{"head_dim": 128, "init": "normal", "optimizer": "adamw", "learning_rate": 0.000493, "beta1": 0.95, "beta2": 0.98, "schedule": "wsd", "z_loss": 0.0001, "max_steps": 10201}
Each number is 128 + 24 x the weight over its row's rms, rounded and kept within 0 to 255. Layers, rows and columns count from 0. Numbers have three digits each. The size before them is the row's rms in percent of the matrix's.

# layer 5 attention query, 768x768, rms 0.0264, rows 121-127,249-255,376-383, columns 384-511
097:096117144157111122145151107141116141078124131121113123123156063130134126127099079114109106133138151149128153126111109113146135080109113101139165118094200127129154170150124136110130170134164160112140109147106124113118148114112163125146072117142168081094093134087113094169082083129180139168105141148098118136081066105132124095128166108156112147083102135109131152079110156118146126114127
102:107109125105141132113160171109140141119118043153173127173159083114151127106132119165121093155145141143133162108120094062155150089126153112146136142187167143179146102080151120126142130127149159147131137172128125133074164106083154156193102120107132150117129132116100118111109100154117121111098159141110108116103155111183168086126182076130123120089132113143122095125092128111125164149129
094:127160115113114141099073122130145163131118102157143120103113109126118145077164116147126124161146146109151135188127134166134122109156097145150142115197141158137167131095107110169159180114147121126125153113111145099185157142130153149117149182136173122155141103143099126096148127111166098123101094096134166151131164158158122121128136136155101086110101086122085105145122151112143157123130
105:119122122152147115147145117128078140144091155115160088133103156104124107083152111137150107094108110129105102171071173104129109100142136126105127152112144083121137090160104121120140129147109116133109143128147176129145110133140147103128110114143094142119140117147146130109153136155166124131152131153105116137146158116141100122124130128099162106122117101116158149124131124133147161130118
093:123136116165124127128164162125117100114179128142136105133102128143154139107107112129141118142149155137129120069128133102101143142093152093161101179104127118122132117119118128135147075154120152103136144156134143174098131097133117099082091137105102099117112153140151126079109120102155102132119150135155134108142149145113121120090128134112149093147175135100146150128163134119148141137140
096:127161094146102114206114154151136166065150173149138141114162138133081147085146162164102155134131180172126156083135159102129127068135097126100123147131178147158175143113133121114123108141166110156109113122133134098074157133112121130092150111101140136101131114118147106151142153119149151106106115146100100152109111138152142097112168113182076138099090095100139124142145131163094117107172
100:104114098143065122126110119166086104094127122155136128118169150121126144083103113104121180113151179125147143158157210130112163139138157109162139126141138140150083141100142105139145152125158096154121141116148150106142168139095144162128142131173095102113152128140118110123145112132149104091118147075136135164115087140148107137102159123158129122129130139146142139127129132151152139122125
106:126155144106152124145120135129129119113127115104103141090176104078149152130113112146132068160150085121133147115085123117153126126101120115095143085166145109102108161130132137071141139113092108137149112116184132076109127121120134082124084155137163109104109058118104104143140103110147101171136120158080131089107086125151121092141102137152101077101107149141111154115142154132118132104119
113:115096140120130140107119145085106128132118123127155122159155073131146153107127074178139129154125055169163122131119122076121158106140129136113136145141143116156116161125134085124143131133121141133115108151091106083126113108103143141173083131122115103147113121118152102118087146155101172130105155125091142135105147121163135129153148116115132158089087112179145099114087119095130179130106
110:089170122125132119110137104090143156143095103137122079098113119156122111103137164126168138163139126133125088134158125176135108126116126106161134116136134096158110130122121117133121129174114094103094135116116106134142104142137164133172120169157146051170130144115201111168131094122145130184111138122142155091109172121142165123130130117130119101101111146109145125133111158129109129134138
117:153134097136119131121107158138094115118082137130169093126103171127104098099174105153132114124115131078159126108096177105124129110129141141091144149128116066126113095134111101102143095140123087102113119139096121149125112123164160141115145128138118116133176131159156180114131135177127084144158149123149128144129100126157107131144116165125144150157163118166136107125125118089159140138143
106:166155154156139142152082117171120093129142096137150109121119142108120125142103092121149153137130174146107098105140137124105156083136173162149111135124125127099131149100109129162144095170111143136111159140177139181099140127115152115123110154099152108129130116167105165080128134102102116135128107105155135131158123130153150117075138110133165110132171088178137096132074139133143132097113
110:088150078136102084155108142117143172070139160148145102129126129142133130125128151156123148143148175119139157141151129084153107093107094094101117117129157163101141149130145128130162147132143104097115097115101107119127139098125140126169170116146118104134117122147187120138127155124115121114118130144092148139145101116133139082109128088182082116138102124120150135152102114125129092160177
108:072130076101151128109156118141072113138156128120104119127151145071137114127159092154145156136159140128114123176108153126078142131139183136127181161117110146120140102115128126118138122104093105129149135123126166059165182178138085135098103174122077136143150164123161167145162091177134117135087146120142124134101121108145134122126157142129103106113129116146125106105112141151143123131125
092:127117145136117156104177126113133168114132107151097175137132107136163104077119112100118140121114114109116125134121160157095140114131134108109097130149143090101172151119118139097084152151147115114164143089099133114109122142115141143076163119129136158134095126131140153164137123132133098143165161139123137155126116064121131123128155146095165116108173124143145184151176144149117113078155
097:111147153150119115151163132154134139156106114134141092121160134123100111126149111122147134148116098110101145167136116145151107076123113129078138084151138118113128176107133129142140149130130117115134157101128087084157143115129112134161145156131131120116143091108134081137149130113130133124108103103121154115094131094169115129127113128148105130139111132111118124121070182131137140140067
097:126099109155138140121113154120108123119161100152111134152127115116151094100147106138118112155132121132129164152116102110161161122161148119148172155143171118132130096110107126186150164097071149080147131151127115146096130133122102150176079149143172152123091162134134118131129136109109152159113132153117104159129121104153128140140126136150124142146107123106121134130118075175164126173128
100:120178111121151156113115133106107147143127095142177109116135111137122107129122169088154168161145113102145156129167109158134136121107099145146143122141125144106154164118113169118105166156108118112088135167134121109136143100116114142103139159130089127132166130112157114118126144090101114136116089097140106112105157153167132148148146134132150143092106169118138135151138139110178094124150
099:121169133079097139159152171112064150141127153122169094149121140107137111092151117127105088111069121121123105071131132120132162153105147159119136180167135114118122129148157100125159123160078115087124122109139118107142116077140153155135104120088130139105157130149163154133110130151113087118179111157093118103135151150108108150126116166065143123101128112167149115100169114150133139130173
097:142117158194146144117134139138106149140127128143097117151121136126135131158151145117122140137128129136128128118110105121133151148150097136138106129145172103122082155119153139148134141085131159086116128121186132161089130136102143125151103154109120090130145116134102154083154102107160148084117119140115168092133124162129144098134139104098129099110112184121162165097069162109165163125098
100:168141107185128141171126140156138128115102136101121121100123147164146124144142158152136106153164128148125153141144178110087140125113085126125144139141141143127182149120109118109110116185110092118089150155163079092166155151115151107088113110142161120124116094122105148150153119139109094088088152070122134088109111136138098113122131106166127189137143142124164156143103111154161072139150
088:123119143110116152120158172136137149115104153161131153145170171141136160135113118151098138093130155121120095181119153133140090136134161139102099121153129121143099155114102119128114112122154096156114165158128108104163149140091105091130137114173094151123091152155171156151113137134110120110128125169122137133107128151126127101146128151086146134126132082162106142110123136122187160080113
# layer 5 attention key, 256x768, rms 0.0242, rows 120-127, columns 384-511
101:168173106178137134142131164148146130132100103131126185124126112103135083162130101141143117147105133120123134081089096121092118147096089121099075116139163091149138149147187109122141153165151100104140119141139142141134167139097143128109114066105196168194073136164139149155121098134158167120179159150126135114148117100128128125135108185121115101125148125128116116098141101146111091135149
105:098095160085141171133141154139122160120122131106167165088132129128121150132127089111118134122057136127132152123175121093127160140161132117055089125123103147172144103089133121135091141135125121123136148156126154134126138147122084145146109099060101160161135126131143119129100194142089107121159116100133143154111184152098100119134125154083132159132128135108126080127125118118104104169095
107:117145156158124138166115150168125115121137126126107102111121134104117119117105086068135126124041151135121107112127148157120134140116110143087139143149121141113130150135108121108124123100111087149109121114140142122148120090154102105128130100166109114150118095136120097113110100111157110132178098122160173077095125120142058130116119173135144162164150109095154092130129149162140132146118
101:087092123105113107143135136156135120144147165133099145108103140103138104108103082156115106098112127072120112119109116073101134110105174113113110131097168142103140136155131100139184126103116138148124125119077137127097174080121111116126155074104123167115134137128093139154092147134120130087189175155123126159156111106124082116118114144124087160168137081181138155096113134125129125109146
104:106134123109142143095128110103154150141141129120126134113150108141163170142107156089114113129122145146107156171109078161149135136153071092117135110141125163109142149101140164132136134092116116171102094118157115131119096142177072123110154122134104148124113133123105131116148102079095128149104109128158151172098150154116175137124137107109126104107077220100128122166143124123147120117130
098:130124107138089117100144120075152130122106146116145143118106204102117128096139116140125152126158109115135147158143110123103097120155100172133130126126126135150136141095144119095107168151132159164150116119084112106162139126126110135145165073148174182188134143119139094155112131152107109102111133143138146168156127097136129105153126116160097125121125106118132151143148144134135123177129
100:114084120076150138115129114160124133149126120109122094095107136149118089119146103101138108110132101152087124130145121121123133149138207122141144136113147139127144128119118138153098099117092138141141200129116159155137126109112093135117111082110109159110126155143089122120085102129104087124170145106113141117145161123091069173151099170139105133121162102192127105123132106116121140091090
099:133176177128127112149143103101129141139132136122132152130116081108114144114124131171129126157108105128164152115160101120121142101148105152147146112118143103099116130150115096156105093162133164080134132152109099111089169083149124130145145144114165104148165116118134091132169129096129127132154130117168133150148128103166148096116138144114114129147132111147131151124141110116126104071114
# layer 5 attention value, 256x768, rms 0.0392, rows 0-5, columns 384-511
103:118142149110148171163105158094148110128040122128121116182130100097149117127183105135108119120135150149143169122101075098162103112129118099129120130114171117073141128123131163122143144129113126126131123144100140131139129116106100137111126108144117127140126117134094119094125132158117179134116143113132144116127145134135148129120104146135137058139108129104133116144126122122110160189151
099:142118161125112161153134121133165118093165187100118118162168104152131121152141148144113104121122134154141138118114106147102163092137156145123128107086135122158141090143151109092096154145113130111086134145132134169145118118133131154159118113145156084107129119133168150105122109117152094162118130113093123111128189166132142086127166147122111130116140123103113149122122098096149112109192
098:151146145087142146134138140101156050144160144166118129093119140168138123160113164110152106171132114090152147103134095151149105125145139166124097143114175136147203138099161166124158096145144143072082136156149095122151114091100091136113130115129108116122144103130112131119153159133130098138135119134105133113117153126126112077117131116145155156155125137109142138160147170143161127119146
098:089159109143097132109155115105178136114201125114105111117154135146105105146059127110118122169134058131173143137114142114110159154083144123130120114088153122144163118150143155132197149160141161153134163085079147098157152129102120123140136134111125140135116114108150142169120140146104112128150119122104136120170161121121135170136133119144091122186169098122084098119129130143155105100163
093:130127065084129137132108141164156154135118131127085128146113112142162125125102122134132128116143119163086112139144161168101111194148129146118144066102114124151117127101160106163142159131119126131103156106156159120138154104101151082097148131122135141113113137160117179132124162154140116163121150146162120140137141137126131124094102120121127140137158108092144117098158116120101183114134
097:142117138124121113137135112065126109124095165111148140132119123156097122144144135147115057160127163092123126140083067099124165093164122135116130138155124131116141157099114145100102115106123105111129137178103148118111123096132079143118125138142133157179171111172124112112124167145144106100115174127170118138113128117145126104095155141106119104159118144196109130142139134067104119122141
# layer 5 attention output (transposed), 768x768, rms 0.0309, rows 0-4,128-132,256-260, columns 384-511
105:108140170096147136124150105136104174146113141142140188139169129140126101155120130139131131142123156094125085121099128153093153163116110155111121149131119114115143156129119168143105140120128122083142130071141135117148093132122128122118124107093118106120138105179114133103093095130143145075117164129108132139166131105107109143116141122112123153142111146114169113104110140124145102140128
096:057111118149173145083126127144106174127119123143110135124128124136154138156121129099163150127133112154135087132131097116117170087155148158141110079119104123182128149090097113100149160135105152133154130139132139105123097130142161165131131147106128129125111129125138141143153147207112117109111139146166105136144143114139138129136103113104148134135141163091118134087123104108130173177081
102:088114120147145095086137121134161137097120137143158091103162091134115171048092120125131130155132154106097118134141145129127104124126134157120130150144113151142133148109116116149152120082100128135135113091116123132159125126104157084124179093132139080148139108099151113140107114162130113078181181155196130137139151142086120133133128113099113135127138107119135138192105117071118078122115
091:125133153173113067175129143141173137085113102121126116126144079153115149090143174103071175128108140115101199157110151107119075126106138125133125126126116143131125086142123118122125112131139115152101148115105109108131151111160136107173117141086107126098101130135150176120144103173159154129108155122153137107116143142098134126107095130111135098121137148115087182103118150092129112121119
094:142143142100144137121182152168116132149135139119144150137140107116102115172132137122110124125159101185146115154107081166207151130148140080121124106109132121136106131144142142159139095143152143107102126134163149139136143127128111125094057147115097136095135174123114142116132167123106124203102097103050143125141121131117146140144139126090137088148147132121134134078111138150134131116116
100:068145137105135119127121118088151112148128126135141180136161084115145130096129114153142127111125135114123098106103116126091114134101090150117144120089121156156157152126111150134116144163142099130150137080120162134133101149120155143117117099106110124156138102161120133101122127132141131119104185139131117138100143096079126113095144131125119119135120141075156103110116162126126163162158
106:063126114173127117110123095147124169133090132150113096137140145128120152154139094116108146120135165158148102124119128114119155098100181138115118106095168146120129115126108136119119123117128122137154128106133117115121118100138157129108154101120131108148134128093144122122128118161103136135126135136140120128153129144130138132142118151086192116140128150086126123129133113093105169155100
105:114167142115112127089176118154196090083121148131128136073138115120127158080125144140130121180143125088132107085139130110101140128125108168119135143156099151166172126123165145157139122095129149108115149080116125119120126152100137096094155084107117093129105109114125083139132137127138068096155110150138119133143166127135133114147109095155118130124119120078151150156113163032154092118094
096:088157130158124092104160140151176163099121090121108140151174107154117102118129163101048137129122108093122198160100176115164117153129155154125132131126142075118103121157137135139129129140103116130175135119116137091137161123154135112155125135078141120100142117128151189174136122167128176119139170116135159104110116089142122147121104125130078089146190155135102145090122138100123110093143
093:098144120109156126134164140133155152131159139145125164148140151127180130156120129094084128119134114175099133178091093170195114121132117087142134073093121100133143144138136137161135114101136108144086138142175126142125151125117120119127083127115104149082115131109105114137134162152146109158120104115069151159116131134100116120135086137076122090136167131144128137078130106158113124108120
104:133155135103131115088127117105147153135098158140115108091144130125124101135118127174099108125136163100132106138138116106163155130101127138116154127160104168127152161128119173112172144120189132131098163102129137145092111129126142120079186117089171132144133112122115138092109108130141112089102153109143148123145145122106162139097111121102096138180165120109159153112115155120148127114101
097:054104143130110135097158085110154141123107114124087080175137134146096149124113132121133159106141147154177112126106116149132158157139184147114091081064129116150120104060124088123139153136072128118166130155120104090122068130147127177161129126151142157099113108103153124118136102164106127148132128111110119146137098109151116117147138134117192110134144182132116155155130118138098147146128
103:115150130099089093129169151117192081110102158145169127143193133145104163079172128135106151158123150124112124144182146098101121101122111183119116120160079147152133114120133152110157109111158160116130148110145115155141123121123176126116166123126096121131103062101100109139154126110145106122139160147164159168125134151098103150143113100132124096142152100113159199156157144124150145130109
108:084103085178103120137112117153157146123111117115142169110141106174080172122125140138081141122109148118152172145121145129112102133117140103124125146104112095130092124139113116129126144150133083128156135111132108102132125145136133102132142100146099086120122106140121128125158120152164173164101165145117169090106120145125118104125120113105145119126151168089127139099113118072136134078173
090:131166094129146090120119148144194168124121140152110144099139098144091111151147133102160129115166154186097158143128089134212135120119125123143141061102137133146121120098173128187158109132123148150105142152130148121126140117100114151124098103100142166113129109136107101141155161145111135115125094132075132117122111165100125100117086144144108092129136113161097132080105128086147156119111